From a checkpoint of a small transformer trained on Wikipedia.
Training: 589M tokens, 4497 steps.
Each number is 500 + 40 x the weight over its row's rms, rounded and kept within 0 to 999. Layers, rows and columns count from 0. Numbers have three digits each. The size before them is the row's rms in percent of the matrix's.

# layer 2 MLP down (transposed), 1536x384, rms 0.0309, rows 692-746, columns 0-127
096:506510533484589525446517502480511507527582496429488456489513531516497490466545493473481479557472430508537566542543545541517517519502447564452557496476525584575518523483509378452574565461525535546501479509524478416526484516537568541487563474477506433555505492490526490501536440484528535403446453516464519496504519493531504574548514526437461493485574464484478474450420544497557462492506
098:535593477497519532460530448509534504494494500502539492479455555481511526538501524494467549476445497495538462445481568492481532511472492529479539442488510506491507550444472532402531447486462501502454502546505514543491469452477498507479502612577466511511515524544525508546539546550478479516474500487523466482542468476525553470496546559532580454457467516607523535503508470533478477456510
112:488487513525484468542531487564477436543500489457523471464475524563477432518523516519570476494455491524524527517537452477500486505494476446528518499481461582576478519468516548503461433518494459500556551542384462504502449516463560498470444444505525506466529466411506515511483486574589434475515526500453452571429491561473493439427465515509505472502395416537506485487434398506494508458505
096:526469477482499528488550577520544457537493457475485469507539457513574454452535468473511566454508482585554506454463476530538475570482484447553574501496538534462587496541531538544518459407529506460488532503446518510507543504489507472493513513492408502556509470475557471503511506569511460486501550596596550505432603457510507552473502510559471500535525461530458463493510548528484492569532
108:459482451474481434510484545495453474546502463496450498541479464523483401421493533542566522495484592443461487519520461515508578559438497473469500524489487432470481457455498520519439541499496512548422553434518487475576478576539505554546539565505550516474544509487510538493482533454470537479523487473516465486475498503439483525503473523450474509438540499561511439542532564564511461527520
108:565511554475474517502492457518578513498460517474515506480517495532462498545500498517447521488447437486510575554441480503527586472491561500471568540475512457463496537486472462421493534488519513468529493516461554479516432439422430483449484496501465488582472543510499477499469540496504479442482518511458510533433454520499516483473521489516483469556412573511481532488503483506491556523514
101:575485543456533478498513562537508522465544543498526459461499429538447505525439501501502475530524457467471537466518466483459563558487485476527530512510500526548475461537463422529538493464468548560473546454426550502610520494501462442467506596476495519508489550443442563423507476433516511525557529565495466477540455477482534508495511459390500445515413486463560421488516495417506467474499
095:510487557522493530561467501465546499514493508507561521503509498470497440530450422578531456525496516570544447469490511478538491504435477518458524521478492544554481509536462466457564542533481534534494457444490554482563489497507464564494545492402452544479492584444545583535510541521502493525490547481514499529475432522479540517436515498500490450546509467506459477495492488510435500496521
078:503511415468602487543521452520570461574446454535478528510602543582486573493362526464401513492468522543495479421449528504477473540470524485521534474531459443486463528451486525466524483479495490503459586537475505520531507520457553402481457510642471542535483496486491504517505531584546543514478566490518483505512421516507553506496483483507460503506468537471471532482507503564448492465516
102:524467459448490512526510481482508533493506501477440530504476563432522491502480481514501457488467483499493530524522524464511491482518441468483486457496486472435495545480556481538478438472428493505476537522477492532363514526424412549482575486470485550504472527500492477423403471553480446516463448445453533475574516474550526500416504565540424483505508505393496565517483462569545442406506
094:528568458499500543513554516506549531475501513553521473488466513513547553508491524510517496501474425496525441471411519542446512530399465525494527450527491487537472519532488479482488407532471526392526544416464595474457485513530522478506453520541567455507434456488599416474485521470490542477504499532451522508487578477479554467501509513465537442548456496487494488458491540420492497510496
110:509503453473515534450463514513537541548485571475502477543518491492527499498485520535554524441529550486412463398592530439478525498510506475529491555488477516525570461483539436526409502492510511508466456463483590410473520551563557468556456458527533471509422508508582483512436594492535475456530523539505536532480534518497516432547485458470542506488560513539508495482448508557496487530475
106:488510433518493527491483482420550508415440478514489550497451541446479513450490558503498477509513475410490493557479498533504464477608535541544456532510530452520530495497464528456541534469472564545411549519568438530504486447505471514488464519562515427544530583503540445498554501496513508446510530550539555492463492474531431445478552473449503517444503537528476402477508487534415504535515
113:457440555503455536442493518393454539497580535512514530434517491494406465497508444527500531553543469457539464562511537474562492427536500512521458495489516467557471458509524527541473496524461513486509536507597581519520576549496480562501514400445519558451525480516549477574456543442531522467494451529530567531470502543531503448485512465559535503482537495549436453534540431509500580598470
099:502556472588541484525500464526532534585469459462505533471490570489508596536435517398436461569526522474476472466594525536505457537511505522479466469478454494449412519535473564552518482474554537551467529566508421508511525552509573477513460440503481534499491565465540503484491563557507476470472500491468435470505495447542490552461470504425440532506468516450479497578511552514536517555586
093:550569496447481551506600525480543484476540524483461526521468555574570560570516538486439479465505525436524556513525481492511531535475471503555493519454480489551499507536525515432528494533476484473486493476517440576424479521546497533564423542565433435485561524548471561521529472456535528485483511499493480512487540551457550472542598478490486523466470504484492477472458521557495498437470
104:457473502472539484507484507504456527505528510478545435519519538492501465459578486486515513441486467512429467488481536505547468474570532544503494488553496447577430494494491491422449454511576477487542593437520525543442525628536489502518493482481466569488478505527403552580507513465528508539551514435525461495483495486523490511534580523514485508494552414466423486468553489516519496454515
101:511583460506457519451429471462447488448497513581520485486484517501534538537509494505440502507463513455535554547513508499532523532402477557542474450465531539510487543499498490584511468540510572471439476469536491536469450556464445483487449559557469499505489513476471469503504525482444458405497454427511497499528425544489503496503537487437625482442446464449531485506459536453485431508487
099:493483498514502514470481553551540460472462495502551529484548526473496477480527454545451457492421524472461485473517503519508453532457504517479478431439500480427445441452449476455509493525587544518499578481550437475471410468491490444510508501526534491582453509472485477483570531511459522513545513512524495573519481438527561536497476426442461482514475464529482499549518519449570415512483
103:545542543487510506567529452517511586446470507471473519522483556492548479464420555463501495555517537532507488499543484494443564375502477502563496534595612501432545459450494458506430504463493474487416520563598484507518479477485548479567457517460524433563454540470552539468506517449509513429520502548549539486450480455544473514498477462570546512507480530543544557465535517474498488428475
093:462540446519508512544513506520527450474471520502550521463523486515499568569482501510479480411516530435492472479543474428456508475565484508524552481517477500430513501470563456529515540480566499509478556487438545446443440435494535480569569417550474501526537484459531479441516464515567513479508518450555494452524490615538518526530464491511538480535530469403492457492577545486415556474544
108:505447516505597585527490518470508485547489563522507510507461532540570537467549530494506453490508504541528546516433491502459463507517527493466573509515540544559463606554417511545497488470470489391445521477469392482480508454565436533491481526554465497457520510492466542567540488547520471481497471559497414494493513385437522513500549466479492565496490500537494515496497524501480483494534
098:481481459551501510530479519520478549473462474517551441472506478467467521573486448531528509425470479548454471509569503539472487588569521500494455411486462529479424437520517495489441544535529486548541559575391518457518507468507477476477513479460464541478509507540370509506521483548440488471482541544445537531444501479547451534448519436461498485495534406496474532560486521483586410514550
107:500462461537536519497472521515512450463491547465487472478490465449472481468535454448581584444496523485560453505491540557583492505477492472559523479501500532494526385554525444509549603522508508504469504460514456494421515508529485500496531492472502491483482514499530445527481501514542553525521535538595557547575546486565564530474446575529543500510522489443461545534466472568485488516487
098:563490488564502663521516558440538457450515527497552485476424470498529475553427480561462418629477550560448488492491523471531517575492445491491476447514488511495502521507488532572402523489499510477512481598507544467453463493453554498450572558466530511533592500477520444468448462467486488507504522479458514534516507543526453472491488492525432460610544517506520401582489423489510606495494
087:506476572475575536478483494418575513489416499574516465500492525531476512519540495523459536436489523505511516519511466474451478524517527506539514439497441546486486514508499494534430455530418543479489522445471596520546437534516481460517603540468485466457509514573554494522453501458572503445406479518471520441501492502540471487482498472466450512487502523463514493452486534479443500461481
099:478483498516575538480574444456529520461437504510484542466508507557478497470450533512459453455490541459600538532432494480481515548506541436511508518520494531530560457495590493453493474510410398529536523504502468549442512470463449428489454462490471489464494485483519462530501542441485496481532524502500492435490515423552496502442520493579505517463507494496579521467480503500515527455511
107:472416515463467506524487494473451460497559483493481472562432476468536511496479480521452506502523517473450466477513486553498573455504524542556445549547529506508553464548550521493582543470493479507461557500459490482550591521467516518456553490456513559456506445472498467491503488528495525525509557469526479548504579490439483418554541457502519486501450450448580527515495530521513457572475
095:474407454487469436534495435580558500482543580433526427554578559500540487541438473404541518470506455539514487478466483502505512548479556468471593454538498552474447504559476529518491529529468464577466528526509465493546521504459480501519562527504519595443502464488504451484511418531557455574487490540530483497478489477483456499470581470513496495458533452508557437464458424460495458435483
090:499509507444512448544517506499560438501445446496442549442505606517528593475498602363414529475500496542474505545499554517519528517467486509512515521434524438518459445434555547516490482474505532504480457419479507429407522451500468524492538461582523552475414499466457559469519504442464506505491536443509465531549550454500508518491481500494492551516465496530466477472523476497537478531463
102:499507537508500504440431516530509469450482486460527503550507426456405450461569455535518474504444494545478540519383447526463589557439478484479541517566546582496532561428534412508481503527463513488523483502518508541486509588591487461492504556486496531558535524462461486472479475497492548523471520504513431519504465480448528449543514498497444469541504470491486410542474485464505478508455
105:465451584455489544499457477528453471483501529450530437488532520474518512474491512526437539546483487468453537532481523514525437567425596549509482525494521473485468574546494529476543443418527457458498530512467483524531437422468494540468491514511465463535520467540526538527510465437542528495461535527441510484567442528439464434475509447518492512543450444455574454564481496437468437553529
105:493554496509432517473579502504481409426508505548451488548507515479442472484488486513510447528478484458439484534574500621514464509490434523540573537519477486392493518518464507542515476470439519443522477562471512524497456457559556548448547512549517546414462507503524534514533479559538510515500484518599462487462519467457523458512425469477455525585518467538489446562543474480462550503525
101:485462541468492525517519472436433448488486505465504449513481436519491487516532490474535498462545465501441401489481505496446443431458464562543502556542563535542513546487561449457511508471584458489439491467486450533493515483495457502450613476478574500597546480500467487528542525453542503449560553471556525507465457501456487525553505476452472457479372503536497580489477504480552486511481
113:454502537464528549481503522502508507501473531511485498503481531529507480493539515439504450538490506517511495562583494579464486440466494528539478488488460444514476498468536474494515491461529473520605483523482446477484484470554452444458531418485460467506505474521424521526444617476481473478557519526449444499449516534469486583518504477506478523488472529496544475507523491480536448592562
104:498494548464511510540548483491399491481516561498542507522520489525500440502540466502485493485495496476497487546534526579528457517465558510568483540494503503481481517502427520488422565480528483513507567575542522547503471589362479479545481468543464505505549430511507547468526503486456484546538467479563465543482543567513525416501408478461567566528468476482477469542452483465436497520532
092:531459474480534474530554499448565453509520488480481461526510529500461479491560532487552482550536502494436507491478551518442516464508535528468565571498519524502473511463504529550508520530511591506543460518524453527533496505509565554471509493500536465511584517492507512520478517451538413518500437493532538529468506413435463476534521434507535583510522536480486450531492417544498503471496
093:447472467513407586537492482554457477490497572465528508536503469510547510474550422492504475468514549546527499545508529536503550552441466491486444552512509480533451459461511445532506492515465561540497494485522528447486542539501529469453549523496540532493481505505558473488495510527528453585473501476526507511484518490428479484491517482520487466577530500546462429475530508518430458511468
097:519512409534412464537538474562452518518467525491498510545515535447578561542563508476517422430464487498543486454532564440497485473520393486536518552495466495529510409504484446487488439541496472552463575515490509502522546521446485480551465553551514599448521469481547468555481555510519457455467579490476550509414490506506447449483491538471536560504473394462507488528435467526433521438522
100:442510466494485480509471493451504505501489572545504501462486514497419505509550456487508524518560485445544485414578448524523449541530515459567514450452427522492504503481476545504435513521513510515485538534439501436482491484502454490528481586492487521497477572567493537529506482498451456515504525460453566543477455510492556471513465404466523558521460504502452523491503412517517507464480
093:595553502604405508401540514467466459414573578627511546477442424505478432532549462509558550560400519451447490517486519495493550470504486502545404448462522524484441554537516520525465478527513541531437550488501584531493540518446485520610542484507443449618515551533502488488466449471535485528501530486462564493524482545535492502413503504586475465485472459418480477526479483463501477493520
102:490528475507490588509464556469437519488430552469523557458492539541385563523503541569525487479490482546464391459542539445491557504504484569463449544534484527538499438482525493566410450508557521503515529544502462519491464538468571518464500441459528543493452525423489529489501462541494455489559555467481492528517460510565473431513457507500470478444470474525485512511466460511558429581431
105:499555487429544476500479547473497528549563549515527486515506544485516518509543565466480456543549491489484470556528494528445517471531487530525493537475457528500541556467562533492480476573481550533426550459530442554506542513507488502533492511358548469519508505459544500459494557453562482512515521497509482428521441438506517441519531506509529511555457458488489450493477476487492546492503
100:512466568487517554432525548530517532464491527527503514512462475484604560475517447512519534532445556541486587488579496474456443535528512468525445518536470515467472492492516498486479496446449477545517498495557538480508506519519533494567454531527428481455457483454493505522518462537528479551535480552560502500508476551503528502464459522557533508428515520468579477569529540444459501523487
102:458502517558509441431496509482427510537516496534510532515510427526455541496506496524514472536523481518574455537561487493494457499443466469526542465491536417491390465487423499499496483498446473496469538512504457522474550428521527488467462469466520507579529497461554582514514494517529512481548497490448518489525442481504511435445537562431568594547448471513553488591501480420530468495426
098:424472511488545475445478574501463525529508536398510526551531589469496582465506568428449522497518521521483494483548503469526451516492541516526488428485496456528522520478514493496450470487542525528486460536527510519450502432508501498577571484554486474531477484473466528388474546521502510510503470488449516592519540530494478527514500454384481480493473542539521521510504482503468539471535
104:529521418533460493571481500560502470443492509497475483465471470560517474563473497458540526479519454628482516487538538454558547508537488533455546470510535527535517509517526467485526549468415450525464486526492531509500545514521529530494507486480481466459460505532499530470557481566534502449514519495540507530455461447443507483495482520449475454481580530530476521578506506546523476527476
100:441459490509439574531412470579488521461550507486508464577561497445517490524497463517483534444468444531520501476524569498546498499524469519493472517463501527537445443569526512505468463565481465523476517502495453533508469481496572547502435544614480526487422491437540555575491520549481493497457563477469548524507538486490444495450476551438564516453471491500501437537431499550478491542588
102:463506504464494555498499493471424514572529505529491533457480506461495553569542466445460549538549489499465552476451458512509429454497485467493476558461512517511500508487512566470493534538583447510511490570499471494501451432480540497545501492479501494518534578384455481544504482472472463548402477398422526505553544546475508472491524472480475507545499464505476573508490507495446505516536
097:525535504534455530494460419482447520508508432500507503440462487501483509490577506464483488545440498569560535493503448501523478459500519500453465469555486451516511526474577515448521447466591482508518490490520488526531546486499536511486480429515491459520502484455553479543470459528434507433421488501421529513493513500523499575536411513465419428527472500492450481514481468415518497483567
097:551541493466522568567528415483542478488551531547437503434444499538523469522501586504439489547511486454431519457458418488450539493497493503582476502504492543489508553465501450500505451413549479413488518453527511446481554455464467505551461496460461415518570496415559463437535543493502511541542510454468431421517511515494449481507537502487524452563472450471506558552552487440518561500540
103:445466502533536519478486452517527516598463490441558490510502551379495487470518514489453449464469478525496443488429536603553433515526442511528458547459437492542544529505558521508448517466545484500498468579535453599460480524557483472526489520448440551470483446451435509539517520523477552523514495462491507500422476526501544435499476515473522453462498515484479482498499517510487456497492
107:525486479449591481496542483522541481476565471572523446540449534502511455488541523491454486465494459540450536497466500600518461510544485496519525508584497525461485542496543430467521458531483488457484575484501489556531554460478395532565479525534471490534516498528614465542525487414507543509460530467485458485451493503486597553502505495500452506478487497503600503499476508462504526509449
096:537487531466530555489527411533551540560488481480514554473486499517515461550504538443494445605497537449517491437546552517554450471502538467495514556459493480493542551447506446519534498457473539470430519539489484516540528470518569485465449539454503530557514486444513546522552531486483616476530478521483477551514432449528438521580536484465451457547457560518496568536533575565521478519466
103:537477464451504565535533496539477503463439550534466494567541499520475519539505484478491489555476509547508444517508486523517433497457455513534497472523447568573561492511561471426471511495466568544527445521419431553459585443403478544472541567487488550581560558489491533466598519498528551528458507487561402508510505475482495518543528505448409460512461498501503513455508495502504523474539
# layer 2 MLP up, 1536x384, rms 0.0358, rows 693-746, columns 0-127
093:549403496530565518434540466469533529520520501458477570512590466510481478434469557479470536514480571510513508569464477482468492497501483521506459539483526461467494526526490480446528542549561448545526476487522528480561492520548551465501467465473546453487532441467484482520513483558495476547501545459552499446540539523528499540498474397542556499432527506554543508491481484504516480460510
105:535536481522501517521523532532563545482619519523511518487467474485470478515478577489573551548478526505497511505516426469529538535520424458488525416429434458571556463553481472488544589526430449497506495531485545543480594528524412465521538550531467496482522413462578539456464456510491542515442543453415373502443448500469556473474453523497525402480412571585419534477556500467445465463527
102:532490474488512467528486469517469501492510465548518494478486524547500432465463565491502536528472503539519455519519501492514393535471497414459508462452467456447571464515526454532556512493492539524526570490397503523504494476498516427520494472557460505502478450561489496553430480507560556515543580552508471542466606488517523479518542516486513465480486511509522544512541518536464517556516
106:560516494555569505514472479468489553391495466520444524520482541500493532475500483514540509500530556544470552511536440530468501573504580507461420449512502512485493510535474508513464497558455484490475501561497513446485373477521480472528441527496456517463522512507466504541518482470495516500571561428475509527557509522544550452535490499494418523479536516518538503479521438579547510412490
112:537473531515512483422558533534484509484557590491483498487516506517491476454544550502507527447523512520493473493475513481477497548523511515502472524506535573495502479508423467471505553568464445484515510540426534451541469506461530537484590508519507632496423566468465510565478501496552479491496512515567494465496468579493538494510554470576439497505496433539494525427462539504471480432490
100:498516514498538491469525461442553454528532447525533487534491495491493578475489564472536538533516555509515568485489496500441474527477469468516548544513472487443516495525530411503496488528519575539545487543460537591566589530555478489535521496494494526462464494500582560522495492439565434603546541496499498450575478544531536449481544517501569546497508493526501478466508543557453584448555
098:526572454491509472503452509546489510477488476521457544506477475494469521514514565503561477481518467509542488559525535533544396517473514549558519549473471526459509477543441445532446559516427523467459476460485518554552472550460472458557491490517494462455484556593456564474476487524522522458500558455635513441509435558421578472471500434589458503436540499512460561441505467510495546393516
078:527521539480603496426525412533593427617474545510495475531574556471499473479419505514484538530452508467551526465542486544522528528494533538519503527496535530432526608524470543492520577528542501472477497508511446478466480508484522525516557472534521574503538498450501466485484515515529550506519509512490466504585498493495528475526539494548503529459467563482455525514474530549520430467544
101:533515522468513487539530529465551441480483500528479516488552556463535436465465504495555504496477493498419539495542460491480505503444458460507497493499494554387448501515454524481515403530492493467514424452500508574413520554476503558539586516512524589480450466563497555514414539586497496502493443486526452464483489489447473462442534517493515514516511475526512504569539479532602533482477
092:532498451532498494485557570504569499451564424521466452520518495528472473442482531486484450512510530523500441472491495465511488527454561491477534465459446407484535521500463539505532555507501518486460433529440556539506514584538557557547569450514516503510468495540587456486485505527603533513533540557533561471455570504582494477494462523516498520501527557557438476404544526470556553492439
114:540534516520579464443525459556499548518458530554476548500566545483433486475475542509525499496522518529528518463549514420513503542496549414445461512428509489557502521570479479516470429532525472524515424530477477490522564522435571456469522457492532473469497463489521534509557473543516514548472592537486456542623534544485505399506497518488482522465489491523478535425482461467546493491531
118:521482495523458498500489432416556520450599518544493577503484463469437451456450502484550550430477512570522512495557530513532501519504522461467592566520479482521492496501474486401551489521510561449431498516510489533516524529556448468491487492604511516461495490511529518568523440506466542546449511518472537558590518555517487481536470464497460509529537473513547500510534533530593491463579
109:541476453563474519559505532420471471514510449488544514506481560550476548443420552451422524514454510584478490501479498512493367514505439544481531507530450428518520481519490482523490467554476563466517466503489521465554457511515478491561419550494445529498465495496476520449522545509468453530456511501476519530520552510539518455550468540550506458513472485502523465424503476491560475468481
095:556491473594474520399488500527458600541536495490471539497483509472432501568489492484490529485436537483500512443528544524499481539483484523406518520552434489447473550523460463461560465529491611501493464528462469502533406580526500547491540530536450535488415523488505441503490537520529467492447529458501521435435486536431484444489524481414477498528556443531457496505575560533535526438505
101:499509489466519499520571573504549516450482493547496547505562510466514537492403562427465551505435449541524436433579494448468532474538475565522477467482430482470530467512483499484591569546453525545462469422466531595511525548531490550479493442528462512510462515501507532543436443494515549488453428498449518526468502516522474511506486499484484540485536573517514516571532472507580536536494
099:552503505497490493511483565496464536497522574536479448492527510505525505521494532437472549533452461515508513455527477471468468454544471517545499530580525517433469485506465450473520569556550547467555523479542419469464529559481449484574487522537491517460572513569488480592493448520552472519515452519490518499523543443467482540464484535479471507494533498525414525424495610540494476458451
101:499498448526582477488605478480558513506565537465460438503545499487446434503498537499470536498544547588488479495507524560491488491509519512470530485477552495608505519556491468438445497517482557441514513509468510523533540507461521569494487503507445465479493493451537513465417462505528559533568534525517472449465508429469520427463473509520532442432490525559476549466504475509504594457529
098:517548548463407512522544442549505498469528512521498483540523499412515501457469504457568542493442511492540510489436451504567447558484458500538600521583474531558522407513483508513490461578478455491486495475526405579489504488539515580514514485530529444511490471495442466522462556479566506579546520469552508479432530489501455512538491539523514479485474514588532488543555528476469518460495
109:524516495531505454522525487489532475454552542577499434528520542476448586490440510564486542471502498552466451448476496522464550489462548458510497510485445458440520507533472449483522470531564493501470507517536475482501580489526437472530512513544455549481487518481502539451501475518561540564528501494538458494594523491555432508484477479493486491479477488467490506423543479482488513472521
098:495506587509462488462435530545483474463514594508474472513442497460498488523514461463567511458464531426569470468409518473468430532508564477498517490521450494487550537511468535492532492505524444567485459508525515466568596622574553499540529510522493517454522501570442486534478512479497537569513514483486540486539490540539476507538474519484510482415521460486426471485558496531479518489489
110:506509506482547452487456576528518531452436465551439574522477517466495512500417481480511497496538560475452498485540491469587495565462477499503494459468481503501494453554452512542467474517481449521490462509460471482588639531511449533548493495515446518495537460559526488492491520508561508458506513445468442591483564550460449557491510555460429600470470572509467481546526478580470477490500
102:581609466529512497474518443537465517535522539546488533499473400525518500526452488451466534549487559492427487505560581487496491483449507518459515494506555486494479489527510470563557473492476548457494489496501565475563521540493466554528487554487477570474496520512533485462404497541541554538493519529576484449424486531486544412474513493495491463473434481540481542516533588523454483480469
108:544491506486520495523480490511457510476502422536468554491506492530496569521462537460479472535475500483444571452510502517485493457431495538476477554509497457459510457513532424513533538489410539521433480544474419405564452567497489485508548517514487455458407507459568511472470564486514614467494581471572523500559581478438520437467513459533484506520536504509443549441480524489433598463463
096:512496418501503474551514547505465587474481459527459549539507486508489447534444515478610530475472531559498483475604512482481536587517497493501504494544528515500521488538471431494525490536552584503535508478464519488485472525517480485563477472553428512458516500593480501590534457436487491526517569458502449472494488558462546452437479476505501493497547501475442555513546423500530569487496
095:551519472536426516476540527493554510485510555554514547491465523524505435500474509475483529444449502446412530512525441472534495464463529455463571495439429488497588486490471506538454569505443491522559483487471530534548528598519467470526510532505513512524431507609540499459466461460468491494540564538556515466544513575476486481586504542463450496501524504526506557531536499515560474442507
101:543512482459468467461501467557484494511518571515524514522474425543531504490492544476594523476505544532526529505564574503438540487457503458513489582500493490417515560514497482506460528497457501528469413454477488514459429528498484512514530496444471538471536522559503543498558514525532533473477560575547472519460544523564485453514487467469466474418504480470506488477501505509601521526513
102:534552464527464483437487526505524607535525515551481580524446474554523546508465507493532517473459511598485533523492511525462508494433482443500516488468463440499534466505536464550509488558495493459440520533470401447508530532466515487460513524425487535466461518472443563530528471557501503515521507504536586506404526531516552398461524462540528526544545432566482571529555501546560544542478
095:574553467506525513539556594505529534428496494575451586468447505501558528478470551520491505441504501452453499499581488514541501575500506458464514486440426429469547465576507466515498480518541514532496465486491461481550498590475509484535598434518458523524498519439529497481559449498570527474495544456480461489451492497488500537520525446510459441477482436494390488584543455553499495516513
085:486397524546463459397454513563463573479595539528539486516460481480520498456516362480516451451462550420500499462521433565541551554466518548447459519499527491477519536564447523495535508521523450450511483482410494505498546476472424534525471502556485463482570489450465545481487454524472507482545562583528488567547499487529469412472458505534497599522501494512492516565491466524511500522445
102:513487520518507452519513531494452440529505484471475428525473527507465499438474565495511514518535480494465444463461512458465515580562505524469510459524472423486544564542454520532522490551398492505479468434513519492501524493477455438533540557476461520460543452490537480516484568465494445483440556493426498468533471580433540477528460534490458488564467511497561551473557461422531470488517
107:544539470500523505460461588564548552511540519526504548504509525528465458483448580436492490489458488492416502500551447439472488571514502509543436486492466501536561479529471525462576511517487439539473457463493485468463485532502545550563469508524507519468530506460533498459492493508475482461468477574470481494539552516502457472454481453466565490521559487523438496517514487487516510603485
105:523486491529496460492570478559463491518475466489476480540517558521465545453513502438468497470437502561552485442523455505456431549496450492430461486539528467535550417506459540412606495503562454556451527497519454411533463556481569441506512472516497523482486463474574528434532538554461477505521475523413503526484544542554530513512515505507408421455486500489524482548470516547524522501464
107:568518433554473499517531544494494500517573508528483532547478468517514530457465574508535475470432488526481502545508496554466446542597472489564490451497441507404502444544464548479483444557548553493472518449502561508558470501407587501534542445539483475516469529501481504456493511514540463533516640461528550506549449490531577509508500510602518509436521517505555527496464456484503522516476
115:540436491512514458483379500556557436485512549534490474555445507487550544551520489469502536484437566535528547491497493520465516528443534420469507516529552500467525456517487497458466495501547493522488411530514521467553509600514467482487477481504493491478475493615500509463423549517502424501497558519489484512472518501502512445491472489462465580465558492489450513456513455492521502532566
101:515479494463529491530562537524565483473469583509456503522557503456466452519528557449487541476519524499486470494547543571529464506539478544522461540499441490552451457494471484516507515522532550496475485540516548473518521476501534529496487468544447536469517493551574589497474469518512583574520516478509508511414522555443556522401474397488500465516483505556527521509561487540494540450466
087:478526476485516502523489482552489542540498493519563503480528478485450579538555480474498516518504566466570479463478589475553507517462487477554560503542491522537478447535494487534476402494462536504544463529520480522541523531483509496560475484416514552460483458543516529534439489497513514500509484485540483460421533509434502521506526443507596555484501490541502543541478476528479506449496
092:552486431530534473544523450484524504448423478521465449551551523481483484528464572460524558495505472537495523532455484520451547501584471418528543513496454495627483525530478491538582470459589551466439466440476416442509503555553543420531594483512480549482473451515531521531456422498497539549513503471532469512559478557466483493449473421520516546471530481521458551495485518556560544500567
091:536496470445539500560553539492515609503565558590484529484501499481496471492462489449461525523447518443567531518473460536413500549485514459484482458464510537498516474535516487544498471512464511421520449475458555460470502549457507466515551473533447469461506407489498476509474446520484475509523533430491426455506447440477505507478465537548509511386565503516465525461482506501469470463435
101:524451540515480486512527528471488551443525540515477485487504546493574573489446469553589544420518537503502543435510447499453513498511442563541444495492570553544524506510485468486443534523477495521488479480501559436534494580559498509514498537516439542510530482589474451450550532538506441425498472475571512501524490546496447508609519445414552460514553477503528520487503546598469493512567
088:491422484602479437588511486523542486548514401551485572538536592491500489462473562466488501494496533464516456500490465492515464478524509512482452408538550505478503543583503488541525529554503560511460487568538560461509466531550525488566508538487472457533480531490479548534566527544434505573514496529476470495593484487492475441517472536518524510496468472485520540406500513565475619556477
103:490445476526525565465512506517473595495529575532491517522533542478469517478462507441514537494451461508512461483447530524465530522519526400468474595479477503503519431499484505551577504546487459467462477421447509518455538585510525492502508532540552521501474485434515524525428482540447508501487521528512476413549463536555583477419451484479532485556570525490474523496478490461525432571479
114:516516453514550482513430568473508516504516484493511498518523488497543582516498581489493540499509491474513457502538416419438518525484554538446545526485532498447530470496456499555509556571537521533445490425450556479492431554500484497529553499503482542502492483543438437517504538521475468546526511564474514520450502488516532464518476517498506499501500485471458535550517483503511483491507
102:516495494440541465523481472520491495471543501502457462508477472472463532477443481500506588522550474549462582496473497531547494487574519454470553499483530470497512529537537541460569500526513483505500506468502538530442586544493501500522467480498549482472507416516495566548482370548503519490579521510494451497487510513417556520493451468581539510459499490525462571444539662469505435527558
101:524483457529465493490581461558502537490472478539520501551550448419520484462571536380531520522479445578470446510494479479520443459500517426579465505477558551449461487527464459525501516524531527530454448464463508545540508544463440462558535513407536451488503514425463492508471541473536524544519480582465502442538480501557441496517450443543555530489523504477465459466516483510499548460497
096:514547473463473440426503486530526507497489519519412479547530541528466525469504533414524553442506496486551525474521510479434474527493555522484532476521524511495567494466474520466578577497399483507478427472507484440463460560579501492562496534493461539544482496502523491451470504494443491460480533479504519417453540586497455503486502500556494471555570497490452518505579484551474398444516
106:518491503522553503522430478545388540548497514512502444508537502452485550465516500514457506448480504500472417496503495537491451543551500443525486453535470499539508432512483498485531516531499474454495465508493425509508559539527538463589519504517480525484486547451531492506528494539506524530455544495564537484522578449449537402520474530561523484483541506491496494424516441526487485487436
097:555548455454510486512522540476548511522482539585476499491506491518496509425515486456511472518507434507439558489413495525502490529461436498491525524424479479485456480534478508567492471482417512453542517492474521510421462510482469487512509526525526447478547472510463553509452381553459511528557602483564459455463462458434495435529430467514461496457482447531466576478474547479485533448458
098:495469447552490522435507482469422521524595470531444457506501553469603471445523466487585491516514526516489470521482502499551420526547562560572509536463533443424599463530478537454482574519456464510444540478489494438508505547467521523557457539464465455478487494543461516546492503520482459529592472487498450533529466492554522467537442425446518583483485546583522547492537467523490461467509
103:530467483522471487502482501489502531505513537497444548545497479511474417530485455457536484523475506452483544467557441451523489487524533500444485466473487434514533453510418503569520562510545422445509476490468426511465504594518529566524528517526551536437512515524526506529410506526531487500447464569560443455520469458451450561448427498524458493482455513553422469513484414488525529465554
102:512503497486532457486558438448516509444508485508526511495530507480503501506492558515499522470504535475531521441460443531381521471462542479523506427574516442506545484498494444545476474513482433495484482524482445452461607540525544514508444517536464470443517481531509587479521477462484492479482454497503475457532525473452508493541522471471550469523517492470435508546533531518459556505502
095:533563527512488450472561486502437493558429488505448494537530564456436502520522490518512534533461466572562485485470528507494538511485449495518464495528532470475543419507467488542499502549438431536501475461460492537485426523551390485508567514484461589526514527461465599597468489494412505561479564475522574438506494522472410465467473494578503477474522489509482448522513487555564458475522
116:526458464482493495483481478429488495452527491488508518502500523498454422508450542403538510482494504470496529558578510470441481482479525510548531519505508462417540470513477520487565535480502547394519449439469457511558528562498438498536490508523481498472491557507581515534461540522546496534450507558464509379543565484542504462574465446523506563414549582477534539566521509492522513479524
100:544492445507543467544500456501537539504490477565531538503464565456458559472473539474529538427512472539571418507459473500422528547548561540528537489478501484530530537497443489506476530519498462506545506550459511531500567461429477523493471510502458534476503426517488469532476502527472463498512522509484501440592555561470506457518553495537539493524572561498475516537526479510553512574486
106:535487483546526509498527521503546533550447508520487477518520584446547541522523481498553493468531535472433546564580483444505448562472484567403479575507530465546519498480486526509475571556521465545517457448457476479534449501524477512468479503499445463520530478588505553519548490553610456554501567413622494448487450550451532473475450404543526421571614532423474528432564465518542571488447